{"num_hidden_layers": 15, "hidden_size": 128, "num_attention_heads": 3, "num_key_value_heads": 3, "head_dim": 64, "intermediate_size": 512, "vocab_size": 1024, "hidden_act": "swiglu", "norm": "rmsnorm", "norm_place": "pre", "norm_eps": 1e-05, "positions": "rope", "rope_theta": 1820.0, "rope_fraction": 1.0, "qk_norm": false, "attn_scale": 0.125, "bias": "none", "tie_word_embeddings": false, "parallel_block": false, "init": "normal", "init_std_qkv": 0.0701, "init_std_o": 0.0, "init_std_up": 0.0701, "init_std_down": 0.0, "optimizer": "muon_variant", "learning_rate": 0.00843, "beta1": 0.95, "weight_decay": 0.0094, "lr_head": 0.00645, "max_grad_norm": 1.0, "warmup_steps": 200, "schedule": "wsd", "decay_fraction": 1.0, "decay_shape": "linear", "final_lr_fraction": 0.05, "batch_tokens": [8192, 16384, 24576], "max_seq_len": 1024, "doc_mask": true, "train_tokens": 189400000, "max_steps": 12983, "dataset": "wikipedia_en"}
Each number is 128 + 32 x the weight over its row's rms, rounded and kept within 0 to 255. Layers, rows and columns count from 0. The size above them is the row's rms in percent of the matrix's.

# layer 8 MLP down (transposed), 512x128, rms 0.0694, rows 221-238, columns 0-127
size [ 95  99 101  88  99 105  98  98 100 101  98  94  96  97  99 102 100 103]
[[ 48 120 172 103  64 146 118 136 134 139 100 107 100 110 136 145 111 117 134 138 104 114  96 148  65 136 130  78 134 140 138 136 138 110  94 123 129 125 133  87 119 104 165 175 115  95 192  98 127 116  91 111 111  99 148 122 113 118 114 115 164  98 190 110 123 117 158  58 140 175 123 144 128  89  96 157 130 210 135 123 112 132 128 181 149 139 195 132 122 100  71 131  90 101 167 168 118 174 125  85 100 148 131  90  88 114 180  80  97  96 177 160 127 119 146  76 119 162 138 107 152 165 186 177 189  56 188 109]
 [155 149  92 144 120 168 136 150 111 140 160 126  50 106 114 135 175 127 113 137 131 118 156 136 115 122 132 175 134 133 125 200 115  87 125 138 134 179  77 177 132 167 151  62 158  99 162 117 153  84 155 104  87 127  77 132 184 100 169 125  57 115 138  98 106  67  64 142 160 153 190 129 118 194 150 104 142 142 166 131 142 119 115  64 122 110 129 117 121 111  67 176 127 126 102  93 107 143 133  98 141 157  91 179  82 118 171 100 148 103 114 142 174 113 130 157 210 170 137 121  80 110 137  97  78 142 110 165]
 [183 108 147 120 198 193 148  43 127 155 132 117 104 128 143 109 102 125  79 125 139 194 162  90 130 117 179 127 106 137 174  95  84 133 144  92 106 117 149 157 112 150 107 210 131 122 101 131 177 103 104 138 120 139 108 123 115 143 160 109 168 121 118  92  80  87  93 134 139 151 152 162 157 160 178 109 140  94  90  90 163  82 136 150 142 137 156  63 124  99 133 162 126 159 137 146 188 115 128 153  83 162 140 102 159 101 132 117  96  95  95 117 113 214 161 129 138 151 113 119 156 168  91  99 157  80 207  81]
 [145 165 138 133 156 190  74 150  85 108 149 107 136 139  97 150  87 112  92 129 137 138 134 116 116 124  90 189 146 145 133 120  58 135 137 147 124 182 185 109 125 160 132 134 112 159  63 112 118 107 174 163 110 160 205 120 131 134 121 143 131 206 152 147 106 116  64 114 162 129 146 102 108 133 135 195 104 110 138  87 100  82 132  65 155 104 116 135 114  82 145 160 113 158 119  82 162 225 138 157 183 103  99 119 180 107 177 148  50 184  86 118 132 112 142 128 108 152 118 179 114 107 143 144 126 154 113 143]
 [127 131 115  31 128 123 136 160 124  97 118 121 122 122 124 104  95  61 148 141 202 134  96 103 114  64 153  27 152 160  69 110 116  73 110 117 125 152 143 107 104 157 132 157 104 132 105  80 135  77  91 129 134 134 108 151 121 108 161 138 112 107  97  91 132 152 111  92 120  97 175 126 187 191 130 108 134 179 177  81 138 153  69 116 113  93 128 128 118 116  95 168 150 110 145  83 139 163 173 131  68 136 142  84 135 177 138 179 160 171 122 144 153 100 136 127 192  98 151 145 140  85 122 133 197 106 116 130]
 [ 84 180 130 124 155 140 159 112 104 130 141 143 145 124 108  84 198 126 179 137 123 118 119 147 164  77  92 107 127 139 152 172  92  92 208  56 125  80 131 136 120 138 105 137 152 157 171 151 202 105 111  92 175  94 106 123 105 115 162 141 102 166 128 135 123 104 103  57 147  86 108 168 163 117 151 113 150 109 140 148 224  96 139 131 140 144  96  85 117 162 145 143  86 114 122 120 118 122 133 148 120 125 145  96 178 187 135 112  97  51 171 103 127 128  80 124 164 149 201  93 148 101 134 184 172 159 116 102]
 [143 160 101 171 153 199 138 125 170 153 114 119 101 219  38 139 100  99 154 114 109 161 169  84 137  75 178 145 106  96 169 118 116  91 114 164 126 130 112 152 100  89 132 107 162 135 111 112 135 172 121 144 124 104 136 132 156 108 177  79 160  67 204 143 147 122 115 149 148 136 118 111 113 137 106 118 146 142 150 175 130 162 143 130 135 108 145  74 124  76 133 133 115 127 134 109  83 142  98  97 165  92 163 137  69  87  92 142 157 121 178  58  97 197  79 160 193 121 140 136 114 140 147 109 152  96  77 151]
 [ 90 147  86 107 173 134 156 127 140 112 163 166 108 127  90  96 114  96 146 176 156 137 135  87 107 136  88 143 135 142  99  70  96  87 129 113 165 142 109 137 115 157 185 135 135 179 107 129 124 141 154 156 146 144 130 148  51 135 165 180  73 113 153  32 124 159 129 205 140 106 137 167 128  99 136 141 179 169 133  88 148 121 143 120 203  88 108 101 103 116 102 205 150 135 113 138 129 182 150  93 123 142 174 167  79 119 126 124 154 152  97 138 176 114 105 136 119 126 140 127  78 149 110 182 102 193 118 202]
 [150  78  89 171 183  66  90 105 143 174 162 172 122 140 112  98 168 116 129 107 140 107  99 120 107  79 171  99 160  53 108 115  73 173 119 129 135 112 153 159 155 117  92 167 139 171 144 156  89 153 104 170 144 112  91 167 160 154  57  95 167 114 117  96 129 152 125 103 159 112 105 145 121  97 100 137 108 138 162 127 111 175 165 146 121  87 125 151 171 164 161 124 156  75 166 128 124  93 113 114 104 185 171  88 184 130  96 164 110 132 173  48 138  96  71 193 133 156 105 129 143 154  83 100 134 118 155 139]
 [132  96 132 184 154 150 158  95  89 147 126 122 159  69 156 110 132 166 125  78 195 101 178  54  84 159 155 132 137 104 144 110 117 117 165 149 111 114 166 135 127 112 129 150 101 142  86 142 115 162 150 125 194  73  84  97  94 110 144 100  92 143 151 127 142 101 187 123 139  95 135  69 118 151 160 133 115 103 100 155  93 143 178 147 145 144 166 108 148 122 135 148 134 131  53 133 118 133 138 110 136  77 100 111 115 134 162  98  71 193  79  47 175 122  99  96 178 126 131  65 130 197 142 133  90 155 180 132]
 [137 154 150 125  96 106 147 178  71 138  76 138 151 160 112  49 158 119 159  63  81 145 154 173 117 184 161 176  99  75  93 169 141 154  99  61  72 106  99 100  90  82 113 151 141 103 149 148  43 134  63 131  53 141 104 131 158 120  86 133 163 115 134 118 163 121 101 133 119 192 188 123 104 111 107 127 116 137 116 138 104 153 155 122 115 126 120 122 126 137 113 118 137 119 173  85 104  94 144 152 134 110  86  69  49 113 104 147 142 150 147 169  96 132 150  96 123 111 145 158  66 143 107 127 107 107 102 104]
 [142  71  87 156 144  55 133 133 103 115 148 145 104 168  67 197 142 156 154 144  85 168 147 104 171 131 148  70 146 186 145 122 207 140 141 143 141  82 165  78 128 100 140 127 140 210  60 168 132 126 150 116 104 146 140 145 125  62 119 145  86 124 103  73 173 137 126 125  96 118 127 152 103 143 107 199 141 115 111 185  85 119 135 137 159 107 178  99 128 139 153 125 146 111 150  93 143  89 166 154 121  55  95  94 147 131 128 145 101 100  98 120 117 128 174  75 137 126 154 169 170 166 130 135 123 158 108  89]
 [113 128 120 173  98 128 137 169 137 136 152 156 103  94 141 173 159 145 144 191  96  69 171 126 147 131 129 150 102 195 133 125  71 130 115 123 145 177 168  82 135 110 137 143 108  89 131 126  99 157 119 160 106  76 146 139 100 134 158 128 168 123 141 198 150 147 127 135 123  62 103 134 175 119 106 101 126 159 174 144 119 177 116  56 156 119  97 201 142 149 143 141 162 166 164 144 130  57 174 150 105 144  91 115 114 163 193 126  93  68 153 143  90 117 142 149 215 155 145 116  89 109  69  69 123 137 153 153]
 [127 144  99 113 121 108 111 143  73 117 203 149 150 128  94 188 147 117 139 107 146 125 105 136 107 172 160 136 116 151 113 119 119 165 111 129 165  44 107 102  86 127  84 158 122 125  97 166 151 124  93  96 139 157  57 123 168 151 118 129 189  74 152 163 187 143 104  77 106  77 196 162 164  94 145 135 128 198 106 156 128 106 164 134 116 119 169 171 130 103 167 179 158 120  72 137  97 141 121  81 124 138 103 128 198  99 120 169  69 108  92  95  92 145 119  97 135 103  94 137 149 180  84 146 118 119 128 182]
 [171 156 120  95 189  99 108 149 110  87 156 170 155 166 183 149 128 155 123 179 119 113 129 171 112 107 182  93 114 173 103 106 153  84 108 161 149 129 138 185  81 134 189  88  91 127 105 128 122  59 147 104 141 122 135  98  80 158  91 168  75 114 120  97 181 176 126 161 131  74 149 139 169 110 165 112 106  97 103 138 141 108  67 126 128 114 161 105  90 128 143  43 153 116  98 129 103  64 131  64 113  79 144  79 135 152  80  81 113 152 156 185 124 120  86 126  82 166 106 152 128 124 125 109 132 123 125 150]
 [ 79  96 119 138 105 108 103 180 131 131 231 130 104 102 150 115 185 112 153 159 127 161 162 128 112  84 109 157 142  84 184 178  93 114 100 114  95 128 123 126  63 111 167 142 137  92 121 162 197 121  74 144  69  78  65 121 130 159 138 141 119  60 105 190 103 128 168 116 169  98 151 116 111 150 111 138 161 185 149 117  98 154 149 166 142 167 202 120 143 132 176 130 159 164 103  89 173 134 118 102 118 158 135  78 116 127 110 124 114 118 148 134 102 100  96  96 156 148  74 132 130 136 140  84 179 115 171 103]
 [104  98  92 134 115  52 130 159 129 112 101 123 117 162 139 156 137 111 172  81 133 154 155  57 126 125 150 153 142 117  93 153 130 169 115 125 171  71  73 155 128 152 117 143  66 134 137 137 124 159 145 124  84 127 102 108 156 111  99 152 139 113 117 143 129 216 134 180 136 209  93 122 157 158 208 135  96 113 115 152 105 185 153 100 117 112 144 108  82 138  85  88 145  87 178  92 171 117  90 128 128 159 106  90 150 118 142 103 123 123  76 117 175 203  75 117 141 146 127 194  95 160 134 112 105 189 158 152]
 [ 76 101 150 144 131  50 131 120 156 187 114 185 124  69 155 118 150  95 135 131 117 129 165 107 182 121 122  90 161  46 142 172 154 114 153 105 117  39  95 109 115 110 176 107 131  97 169 127 157 162 105 103 133 115 123 218 113 146 124 136 145 117  77 139 126 124 145 118 107 167 104 136  95  60 140 135 156 149 174 102 119 158 125  88 100 160 154 152 126 137 138 175 145 175 143 176 119 148  98 142  97 155 191 107 120 106 115 142 155 125 129 147 154 147 101 113 174 124 123 150 121  68 110 180 135 131 119 234]]
# layer 8 MLP gate, 512x128, rms 0.302, rows 222-239, columns 0-127
size [ 97 104  91 103 100  96  98 103 102  96  98  97 103  97  95 113  93 102]
[[117 164 145 108 161 133 120  91 165 157  98 152  63 119 125 138 124 175 160 115 110 198 157 117  87  89 124 107 142 140 115  95  88 103 127  56 158  88 131 126  98  76 162 159  87 107 108 100 156 160 130 138 142 133 129 117  53 133 130 135 222 134 168 136 112 154 123 127 113 116 102  98 136 184 109 126  76  90  99 184 127  89 159 144 118 124 131 167  81 158 109  79 107 130 130 143 133  89 160 121 123 101 169 144  96 160 122 147  91 176  54 122 100 151 100  94 143  63 152 187 144 121 122 195 132  73 162 179]
 [ 53 105  80 127 154 127 103 155 151 131  99 126 134 208 135  87  87  87 118 118 127  76 110  72 136 139 101  77 105 129 142 144 120 161  96 108  98 158  85 156 119 101  81 131  67 123 106 139  81 120 139 172 152  88  87 163  90 143  83  88 116 126 177 143 130 119  88 102 147 156  94 149 107 164  87 122 179 120 147 102 119  67 142 217 194 163 132 151  87 169 160 152 100 122  94 137 104 114  77 127 114 152 122  81 130 133 133 160  75 101 117 117 113  88 170 174 115 183 168 133 135 159 125  96 105 167 117 164]
 [127 139 165 133 182 149  79  72 146 158 112 131 176 114 116 116 192 137 144 122 123 104 123  76  75  90 102 121 123 122 130 142  87 187 151  97 153 125 116 120 118 104 110  74  73 128 127  82  81 114 187 139 134 151  58  81 197  91 141 154 105 124 172 104 142 182 184 136 123 129 170 142 118 128 118 178 117 141 134 125  92  64 139 137 231 140 142 158 172 151 105 124 138 104 131 102 126 206  91 109 101 178 150 119 137 147 145 137 156 164 120  98 140 152 178 170 174 141 154 146  66 146 150 115 125 149 102 117]
 [141 110 101 136 195 143 208 148 149 112  19 158 155 115 130  64 150 191 169 109 106  62 130 167 138 106 197 116 142 149  98 150 142 123 133  89 110 106 160 119  82 150  87  90 111 122 115 130  99 150 126 163 101 119 159 142 119  94 125  58 132 113 144  78 134 126 121 127 144 133 118 113 174 143 154 166 154 133  98  77 144 129 149 119 156 143  93  76 153 135 182  85 115 107  78 228 123 121 129 110 134 101 112 167  95 132  63 140 129 120 170 120 145 113  68  90 138  83 152 139 154 137  95 112 133 124  90 139]
 [127 182 189 198  84 170 124  67 109 120 173 140 167 175 119 128 135 152 167  83 109 171 145 162 124 127 119 145 140 135 180 124 104 133 139 122 101 206  85  85 124 141 110 123 104 137 154  94 105  92 127 175  46 127 114 100 119 156 185 112 112 140 136 146 119 119 143 138 174 130 160 160  94 130  67 140 214 139 137 141 116 173 116 157 147  87 135 157  62 155 170 111 117 141 120 153  89  85 171 141 122 122 100 120 133 157 125 104 164 166 144 146 100 186 182 137 144 110 199 135 159 111 178 121 147 168 140  85]
 [125 126 130  92 181 129  80 131  96 110 137 129 133 232  87 130 154 146 109  61 123 133 183 164 141 141 112 129 163 161 104 133 166  91  88 120 102  76 138 101 117  90 103 132 151 202 116 106 114 133 139 126 128 123 124 118 121  89 109 147 145 111 136 114 132 109 128 124 119 111 141 105 155 162 113 158 177 198 125 128 149 121  99 143 158 137 154 177 156 148  93 134 128 157 142 134 157 165  84  82 138 154 149 111 160  84 201 125  96  99 203 163 136 155 115  47 192  93 105 167  90 152 138  76 122 199  81  73]
 [107 128 176 155 115 167 157 129 119 108 105 203 153 102 180 124 199 138 101 116 148  81 102 116 104 130 142 106  68  98 128  68  77 145 206  98 103  65  84 140 115  95 136 165  98  87  67 193 112 131 110 132 121 122  94 123 103  92 134 143  92 115 138 102 171 100 152 102 132 129 136 127 109  96 118 129 163 172 124 134 176 101 121 163 119 153 112 100 148 173 141 148 130  71 185 140 116 145 145 158 186  26 143 166 115 189 132 128  94 131 149 142 169 110 136 149 104 187 105 131 130 134 139 133  95 180 127 162]
 [104  62 109 161 176 143 115 108 130 107 127 171 106 100 150 151 120 142  67 158 133 124 139 135 114 108 171 167  87 155  62  89 114 129 159  85 119 101 148 130 118 123 149 177 178 160 184 121 134  77 111  85 148  90 141 107 137 139  55 137  93 115 104 104 147  78 144 135 153 150 160 118 116 111 115 180 130  93 155 105 109 163 183 177 144 135 137  85 158 174 163 140 150  96 107 118 153 121  71 117 139 121 182  72 186 120 112 209 122 146 134  96  51  93  85 125 102 120 126 167 195 119 103 135 137  83 165 171]
 [144 147 118 107 129 155 152 145 117  86 149 168 177 168 137 193 163 114 120  88 122  95 159 133 130 185  97 171  87 158 102 157 134 109 133 122  30 129  97 161 121 123  86 109 151 103 116 176 113 141 130 215 169 145 125 136  72  82 157 105 116 155 147 127 189 170 136 128 139 125 189 153 117 185 155 117 134  60  98 140 143 161 172 139 139 146 155 130 104 137 126  88  83 150  53  97  98  77 116 102  92 115 145 100 176 120 145 145  87 127 181 100 119 128 128 100 120 155 170  89 103 140 119 176 197 137  94 131]
 [115 167 135 124 109 156 153 115 151 122  88 141 132 156 128  80 204  86 148 104 122 155  64 126 133 107 147 112 149 142 109 137 108  74 165 141 125 177 114 144 104 108  76 122 132 120 106 154 153 118 123  97  98 100 144  75 137 108 150 127 127 182 125  97  75 164  45 122  87 128  95  66  91  91  98 131 104 114 127 158 148 102  97 159 140 133  88 133 141 129 157 158 165 163 183  82 125 131  89 106 121  73 121 189 180 115 144 146 106 147 123 166 199  90 140 176 210 124 146 108  99 174 120 145  98  58 192  99]
 [109  99 133 124 120 154 118 117 108 155 100  83 109 130 103 118 116  77 156 166  81 127 109  56 151 113  89  66 145 170 167  49  76 128 131 131 125 150 139  89 136 176 154 111 117  95 153 135 143 117 107 196 111 150 148 145 127 160 138 145 154  97 178 130 145 130  62 132 109  92 109  97 148  76 175 102 142 170 128 122 123 114  84 133 149 118 136 119 164 189 134 122 109 183 116 103 152  75 117 178  99 137 163 100 106 112 115 121  86  99 150  45 104 160  45 106 126 170 112 161 204 106  72 121 141 176 100 149]
 [ 71 100  83 121 107 162 146 125  93 130 108 154 139 126 130  65 134 141  86 118 148 160 116 121 151 177 132 114  69 103 164 126 133 131 148 142 118 108  72 117 188 109 135 195  50 157  83 170 162 149  72 124 208 135 136 155 158 112 103 128 142  81 166 133 108 138 157 149 116  87 171 137 133 125  99 160 113 129 141 167 125 114 135 106 104 135 115 185 123 157 110 113 178 129 100 141  99 179  82 147  85 139 106 140 145 106 104 148 130  65 138 128 143 132  90 134 147  89 209  34 166 195 120 116 112  82  80 129]
 [135 143 144  87  96 157 176 173 103 122  50 134 126 137 169  78 159  95 140 169 123  81 124 131 162 163 116 143 155 100 124 124 137 172 130 107 108  97 165 140 128 156 162  97  90 138 142 149 178 113  59 137 186 150  79 132 162  87 119 109 169 121  60  87 172  63 133  94 104 147 116 108  21  85  72 133 151 138 184 131  95 140 127 100 155 110 103 132 157 178 142  74 151 108 130 154 151 102  83 110 102 118 152 154 144 133 183 165 150 132 114 163 120 117 158 144 105  97  82 108 115 127 149 137 139 173 184 164]
 [ 94 104  69 130 183 167 110 147 130  91 133 140 120 145  48 156  92  74 210 148 140 203  93 190 166 133 113 138 138 131  81 192 156  88 111 140 135 158 120 151  75 100 210 102 162 138 113 116 133 108  95 103  61 106  99 117 175 140 202 152 154 127 165 108 131 153 183  76 123 122 140  88 104 185 116 105 122 144 120 120 142  80 129 143 120 109 120 108 132 164 123 106 120 145 165 108 103 107 163  98 108 177 113 116 152 156 149 159 101  97 173 145 127  95 129 154 175 149 120 177 147 154 111 166 155 140 151 108]
 [  7 161 174  97 160  91 142 124  86 153 170 129  83 141 110  90 114 196  97 150 156 137 201 163 127 167 203 124 112 155 120  88 144 126 174 120 116  78 139 146 124 126 102  90  93 149 162 151  92 174 175 128 107 108  70 127  86 133  85  93  90 133 127 130 117 122 109 158 123 139 184 138 153  86 172 162 137 110 134 145 174 137 145 132 101 134 124 118 124 113 132  99 139  78 134 154 100 107 168 152 100 140 114 106 185 166 102 121  93  85 103 107 112 103 114 126 130  68 118  74 148  80  91 113  80 139 111  79]
 [149 129 164 111  72 176 109 173 194 158 129 144 180 135 132 171 101  79  90 145 100 135 168 129 174 107 114  84 103 149 132 139 100 142 129 144 111 153 173 138  99  87 127 118  95 179 127 141 102 160 169 144 103 105 165 172 127 109 127 183 118 171 208  95 118 154 136 178 108 102 148  92 128 104 117 159 209 192 102 112 109 155 115 108 132 149 151 160 104 107 145 103 171 114 118 108 104 187  96 143 153 133 146 124  94  88 183 110 138  86 197  92  99 152 137 148 103 162 154 217 166 130 137 120 175 103 133 171]
 [ 84 125 118 143 121 133 108 135 100 118  98 129 150 152 123 197  92 175 131 150 127 118 103 108 136 154 139 163 149 182  52 120 115  85 148 131  87  93 162 142 127 114 132 143 179  81 129 169 150 153 113 100  67  45 128 128 160 104 138 180 180 131  87 111 114  85 141 107  55 180 111  63  98 101 106  92 127 173 118 122 173 103 142 181 152 133  90 157 147  77 126 150 206 147 100 186 187  88 124 100 150 164 104  96  96 152 178  87 123  94 109 130 164 112 115 114 142 105 126 123 109 122 140 147 165 187 121 119]
 [170  99  75 121 182 126 137 124 167 126 128 119 127 122  99 152 114 122 134 170 130 140 151  74 133 162  97  92  44 101 127 160 126 103 103 182 121 207 133 173 158  85 101  92  86 132 118  95 107 134 144 165  87 146 140 120 104 105  83 109  97 105 182 157 124 162  96 172 141 146 140 111 207 178 113 140 134  99 102 159 205 180  88 116 142  81  86 130 139 114 214  66 136 118 138 110 113 170 157 144 111 120 179 157 160  98 160 101 141 179 142 153  62 133 156 136 139  94 172 122 126 118 133 102 126 149 142  97]]
# layer 8 MLP up, 512x128, rms 0.31, rows 222-239, columns 0-127
size [ 99  99  93  98 102  96  95  97  96  97  98  97  95  98 109 104  98  98]
[[163 145 140 109  54  79  90 122 178 120 128 147 148 109 110 184 105 132 110 139  95 120 199  74  77 127 134 120 159  99 126  96  91  59 173 127 159 128 113 148 105  80 135 133  78 197 121 125 124 180 148 147 172 128 178  95 163 140 116 136 109 133 124 127 103 193 121 135 111 114 132 128 154 100 129 133 139  81  51 168 168 133 170 152 135 135 121 131 117 126  74 145 145 116 149 132 159 170 182 117  68 114 114 120  94 136 137 120 149 193  81 163 119 177 112 135 198  85 171 150 110 144  61  79  91 107 139 100]
 [ 65 109 127 119 168  79 121 153 136 160 131  68 118 103 108 124 106 147 166 136 108 175 109  68  85 117 110 111 102 101 121 108 124 118 167 120 150 169  98 140 133  98 114 206 120 131  88 130 105 109 146 164 176 110  55 190 118 182 130 181 126 151 111 106 133  73  90 107  62 116 115  86 136 123 123 142 120 139 141 174 166  97 125 183 140 150 142 146  78 172 105 123  98 110 117  81 102 138 143 144 158  99  72 103 109 106 175  68 169 114 148  86 136 176 150 164 152  85 112 140 119 147 135  87  65 167 206 106]
 [105 134  60 118 143 145  91 108 153  95 146 152 182 158 111 113 131 138 166 125  92 200 131 161 111 127 179  72 184 119 144 208 178 153  85 118 145 120 138 121 113 125 174 106  92 161 113  94 140 147  78 105 155 123  57 110 167 126  87 163 127 147 154 104 132 156  99 103 149 157 115  79 149 141 121 182 138 126 120 127 144 151 137 163 140 139 132 157 125 158 127 107 106  54 147 155 130  80 154  28 121 142  77 128 147 131 134  86 143 133  88  41  84 173 170 141  96 131 120 132 115 123 178  92 122 166 125 174]
 [112 120 159 102 156 150 100 112 113 149 121 148 158  72 114 112 155 151 168  92 131 158  86 117 155 132  97 164 119  94 150  77 182 102 104  96 100 158 125 156  87 135 148 173  92 112 155  61 115 153  98 118 131 137 127 115  90  61  98 178 185 128  47 126  74 149 115 135 147 168  55  60 109 148  91 151 141 127 149 135 160 146  96 186 123 147 174  83 138 120 187 159 133 105 122 177  61 112 100 110 167 157 153 165 145 113 175 115 133 139 124 127 112 178 145  98 124 107 130 162 164 147 148  96 108 149 169  50]
 [ 67 114 189 153 139 124 118 101 124 150 159 142 116  99 102  58 196 124 170 137 106 116  88 168 154  63 124 148 137 178 140 170 173 112 148 141 175 156 162 123 164 113 110 160 150 140 155 124  94 142 111 103 100 129 149 137 116 139 136 132  75  67 160 107  83  38 104 145 138 104 133 192  73 134 142 138 126  98 103 146 180 137 122 103 131 185 122 133 114 172 175 113  73  93 102  93 139 110 127  82 190 105  80 123 150 147 100 171 107 109 107  90 103 141  95 171 158 149 158 126 144 161  91 184  75 101  93 135]
 [120  75 195 110  85 116 149  95 145  89 167 117 184 119 178  75 130 129 133 206 106 139  96  77 114 125 139 120 123 126  91 115 123  87 157 109 194 141 118 153  94 110 117 143 122 121 138 132 123 137 138 127 160 133 124 139 132 208 150 188 147  75 119 158 133  87  67 103  86 164 143  90 104 132 137  94 158  63 115 120 146 112 116 118 147 153 160 122 130 116 162  90  33 148 139 186  70  95 130 103 104  73 176 166 163 152  93 153  96  82 143  71 148 180  93 149 104 113 140 108 169 157 131 113 150  99 134 131]
 [144 145 210  98 172 119 190  96 115 137 130  43 179 101 116 135 129 187 108  72  91 107  56 114 119 136 155  93 164 105 114 121 142 143 177 151 136 111 186 101 134 142 172 149 137 158 143  97 144 114  85 104 144 137 170 114 151 169 109 130 154 163 120 136 131 186 118 184 169 151 142  95 147 125 123 136 138  93 177 107 132 168 122  81 109 117 176 146 140 150 166  92 166 113 120  82 129 140 146 118  77 134  37  95 202 128 115 206 151 145 152 157 140 135 178 113 108 139 110 138 157  82 127 144 124 123  96 155]
 [119 141 197 117 133 221 164 161  79 108 101 122 167 150  80 139  87  85 104 156 182 106  97 120 120 109 116 123 111 122  93 120 100 128 101 149 207  86 115 117  70 174  91 129 141 153 136 132 129 128 136 154 151 116 100 171  95 121  59  95 100 114  76 155 161 146 111 144 125 173 118 108  82  97  95 117 105  98 150  85 117 106 144 151 144 127 137 166  69  77  75 141  96 179 131 146 101  75 118  85 169  84 115 127 127 152 145 103 155  94 162 134 163 158 196 123 177 168  97 127  57 143 134 154 124 156 150 106]
 [ 76 123 125  84  75 102 155 151 127 119 143 120 126 150 131 133 167 163 146 127 186 149 169 154  91 103  69 193 116 134 138  97 156 196 188 166 110 127 131 133 139 147 134 173 132 154  93 107 148 108 141 120 154  94 109  98 132 184 161 175 146 124 142 118 147  88 126  66 124 100 170 148  97 106  42 142 113 122 128  91 213 151 114 111 204 121 155  75 147 138 104 133 119 148 125 128 121  57 143 183 128 135  81 166 118 109  96 136 122 131 146  80 101  97  89 134 175 145 178 163 107 182 144 111  67 106 120  99]
 [ 91 158 105 109 155  83 160  87 187  78 199 150 123 137 118 112 153 153 125  74 133 132  93 117 119 101 155  85 196 126 156 101 145 125 133 146 119 126 104  95 167 181 145 156 107 147 134  71 150 127 172  91 175 108 127 109 189  89 181  64 128 102 100  96  92 121 136 152 157 114 174 139 107 118 126  95  91 205  83 144 106 157 158 101 128 128 108 167 148 121 140 116 157 208  82 108  70 174 192  59 156 110 135  91 144 123  96 117  91 137 138 169 143 120 107 139 175 162 104 124  86 114 136 155 150 108 145 108]
 [144 107 112  87 120 124 101 130 149 120 137 127 171  78 175  84 195 145 166  90 114  62 121 102 164 103  81 192  90  82 140 153 140 172 222 127 120 109 171 157 150 126 116 125 160  94 155 142 125  88 153 149 123  87 163  93 132  73 135  97  73  86 144 143 129 208 134 133 139 123 130  97 157 141  72 103  56 131 140  82 208 159  97 119 122 138 106 115 111 115  94 113 118 127 107 148 142 146 127 151 151 189 172  94 122 130 169 135 172 144 157 179 104  87 170 146 114 121  97  97 133 135 158  93  90 114 161 126]
 [137 133  72  72 130 149 151 156 109 105  91 116 159  89 158 125 135 110 127 133 104 136 178 125 115 133 104 125 130 152 152  92 114  98  94 192 174 134 141 176 105 146 151  96 180 165 147 130 104  90 117 128 140 101 105 139 179 124  57 107 130 150  87  75 126 128 161 177  79 212 110  91 184 134 124 120 106 106 158 134 118  88 101 132 173 210 148 141 130 146 120 148  41  81 177 179 135  72 104 125 124 113 161 122 135 135 132 167 127 218  62 134  75 123 133 129 141 141 111 130  78 109 179 120 140 144 139 137]
 [105 143 162 197 132 163 130  94 181 124 127 129 104 110 156 145  97 157 129 129 136 101 104  93 191 124  87  43 116 170 118 124 118  85 140 106 141  64  37 114 108  82 197 128  77 100 121 134 177 152 136 126 163  68  82  93 130 170 163 146  88 155 119 133 111 123 179 143 191 110 153 121 102 125  85  98 121 109 106  65 138 115 144 169 130 139 151 101 163 110 114 152 103  91 127 107  90 150 139 129  86  83 121  96 101 106 187  83 123 142  77 139 122 141 159 147 131 133 108 166 175 119 153  85  74  97 172 136]
 [117  83 165 122 125 139  82 140  48 113 166  95 149 177 167 161 190 159  94 108  79  89 126 131 130  97 100 148 120 154 137 172 111  92 170  94 118 101 147 122  89 155 120 148 167  96 143 135 126 161 141 110 195 104  92 149 121 110  95 178 133 101 130 176 103 185 116 145  65 128 116  97 107 159 124  65  79 179 139  96 113 155  99 185 145 121 131 103  78 126 184 165 178 154 104 136 107 128  94 108 132  99 112 170  85 137 112 142 153 130  84 109  91 174  78 126 145 161 156 159 119 113 144 116 172  88 169  51]
 [ 80 114 135 128 194 100 121 147 158 100 138 159 129 155 101 139 101  98 117 164 165 128 120 139 125 174 128  80 109 198 138 150 155  69 140 192 102 107 118 164  87 168 152  99 135 153 129  93 125 128 174 129 140  78 141 156 186 124 122 129 103  96 117 191 113 139  80 105 157 152 122 113 190 127 109 138 162 102 123 139  81 101 200 100  77 164 142 118  29 116 115 201 131 161 110 114 133 103  89 137 106 142 123 107  60  84 115 163 111  46 140 150  79 109 144 127 108 153 116 114 134  77 138 122  83 158 152 146]
 [159 214 162 123 126 182 142 132 100 170 137  79 139 202  75 136 125  98 109 135 158 134  91 143 109 156 108  49 126  96 162 155 152 136 156 129 140  62  82 156 127 140 139  98 127  51 120 115 135 151 115 151 186 124  67 189 128 120 199  78 136 140 129 131 101 168 164 161 218 177 136 131 119 139 157 144 113 141 153 174  99 107 158 137 126 134 151 153 153  79 133 127 109  99 170 150  76 136 149  91 166 129 113  92 161 112  76 147 152 159 151 137 141 155 109 175 119 154  75 125 122 166 161 137 121 102 134 145]
 [117  90 104 143 170 173 103 187 147 127  79 137 153 134 118 162 146 139 144 145 119 137 127 145 103 133 156 131  66 130 154 127 171 134  92  88 115 141 123 154 108 206 218 107 158 171 134  66 162 129 137 182 119  92 126 162 137 180 162 122 128  85 139 187 148  72 107 168 185 225 121 154 141  89 161 116 107 173 101 170 124  96 122 140 113 121 110 145 154 177 152 109 147 140 101 155  74 176 136 154 100 104 113 111 143 126  83  89 150 114 113 178 138 171 112  71 137 124  90 139 105 161 141 108 121 178 156  77]
 [115 129  51 106 143 163 102  70  78 102 130 240 146 126 191 132 171 158 141 141  95 143 131 135 146 144 158 112 136  63 137 193  79 162  90 112 142 105 103 114 148 136 162 159 141 116 131 133 163 157 169 147 125 100 122 172  98 144  93 112  97 165 129  98  54 141 144  86 128  90 150 134 113 142 130  47 123 137 149  95 108 152 181 105 178  70 142 130 118 147 163 126 122 134  68 108 115 143 126 137 121 159 181  89 102 123 121  83 131  87 169 121 124 127 107 115 109 135 119  91 150 146 200 181 133  78 164 115]]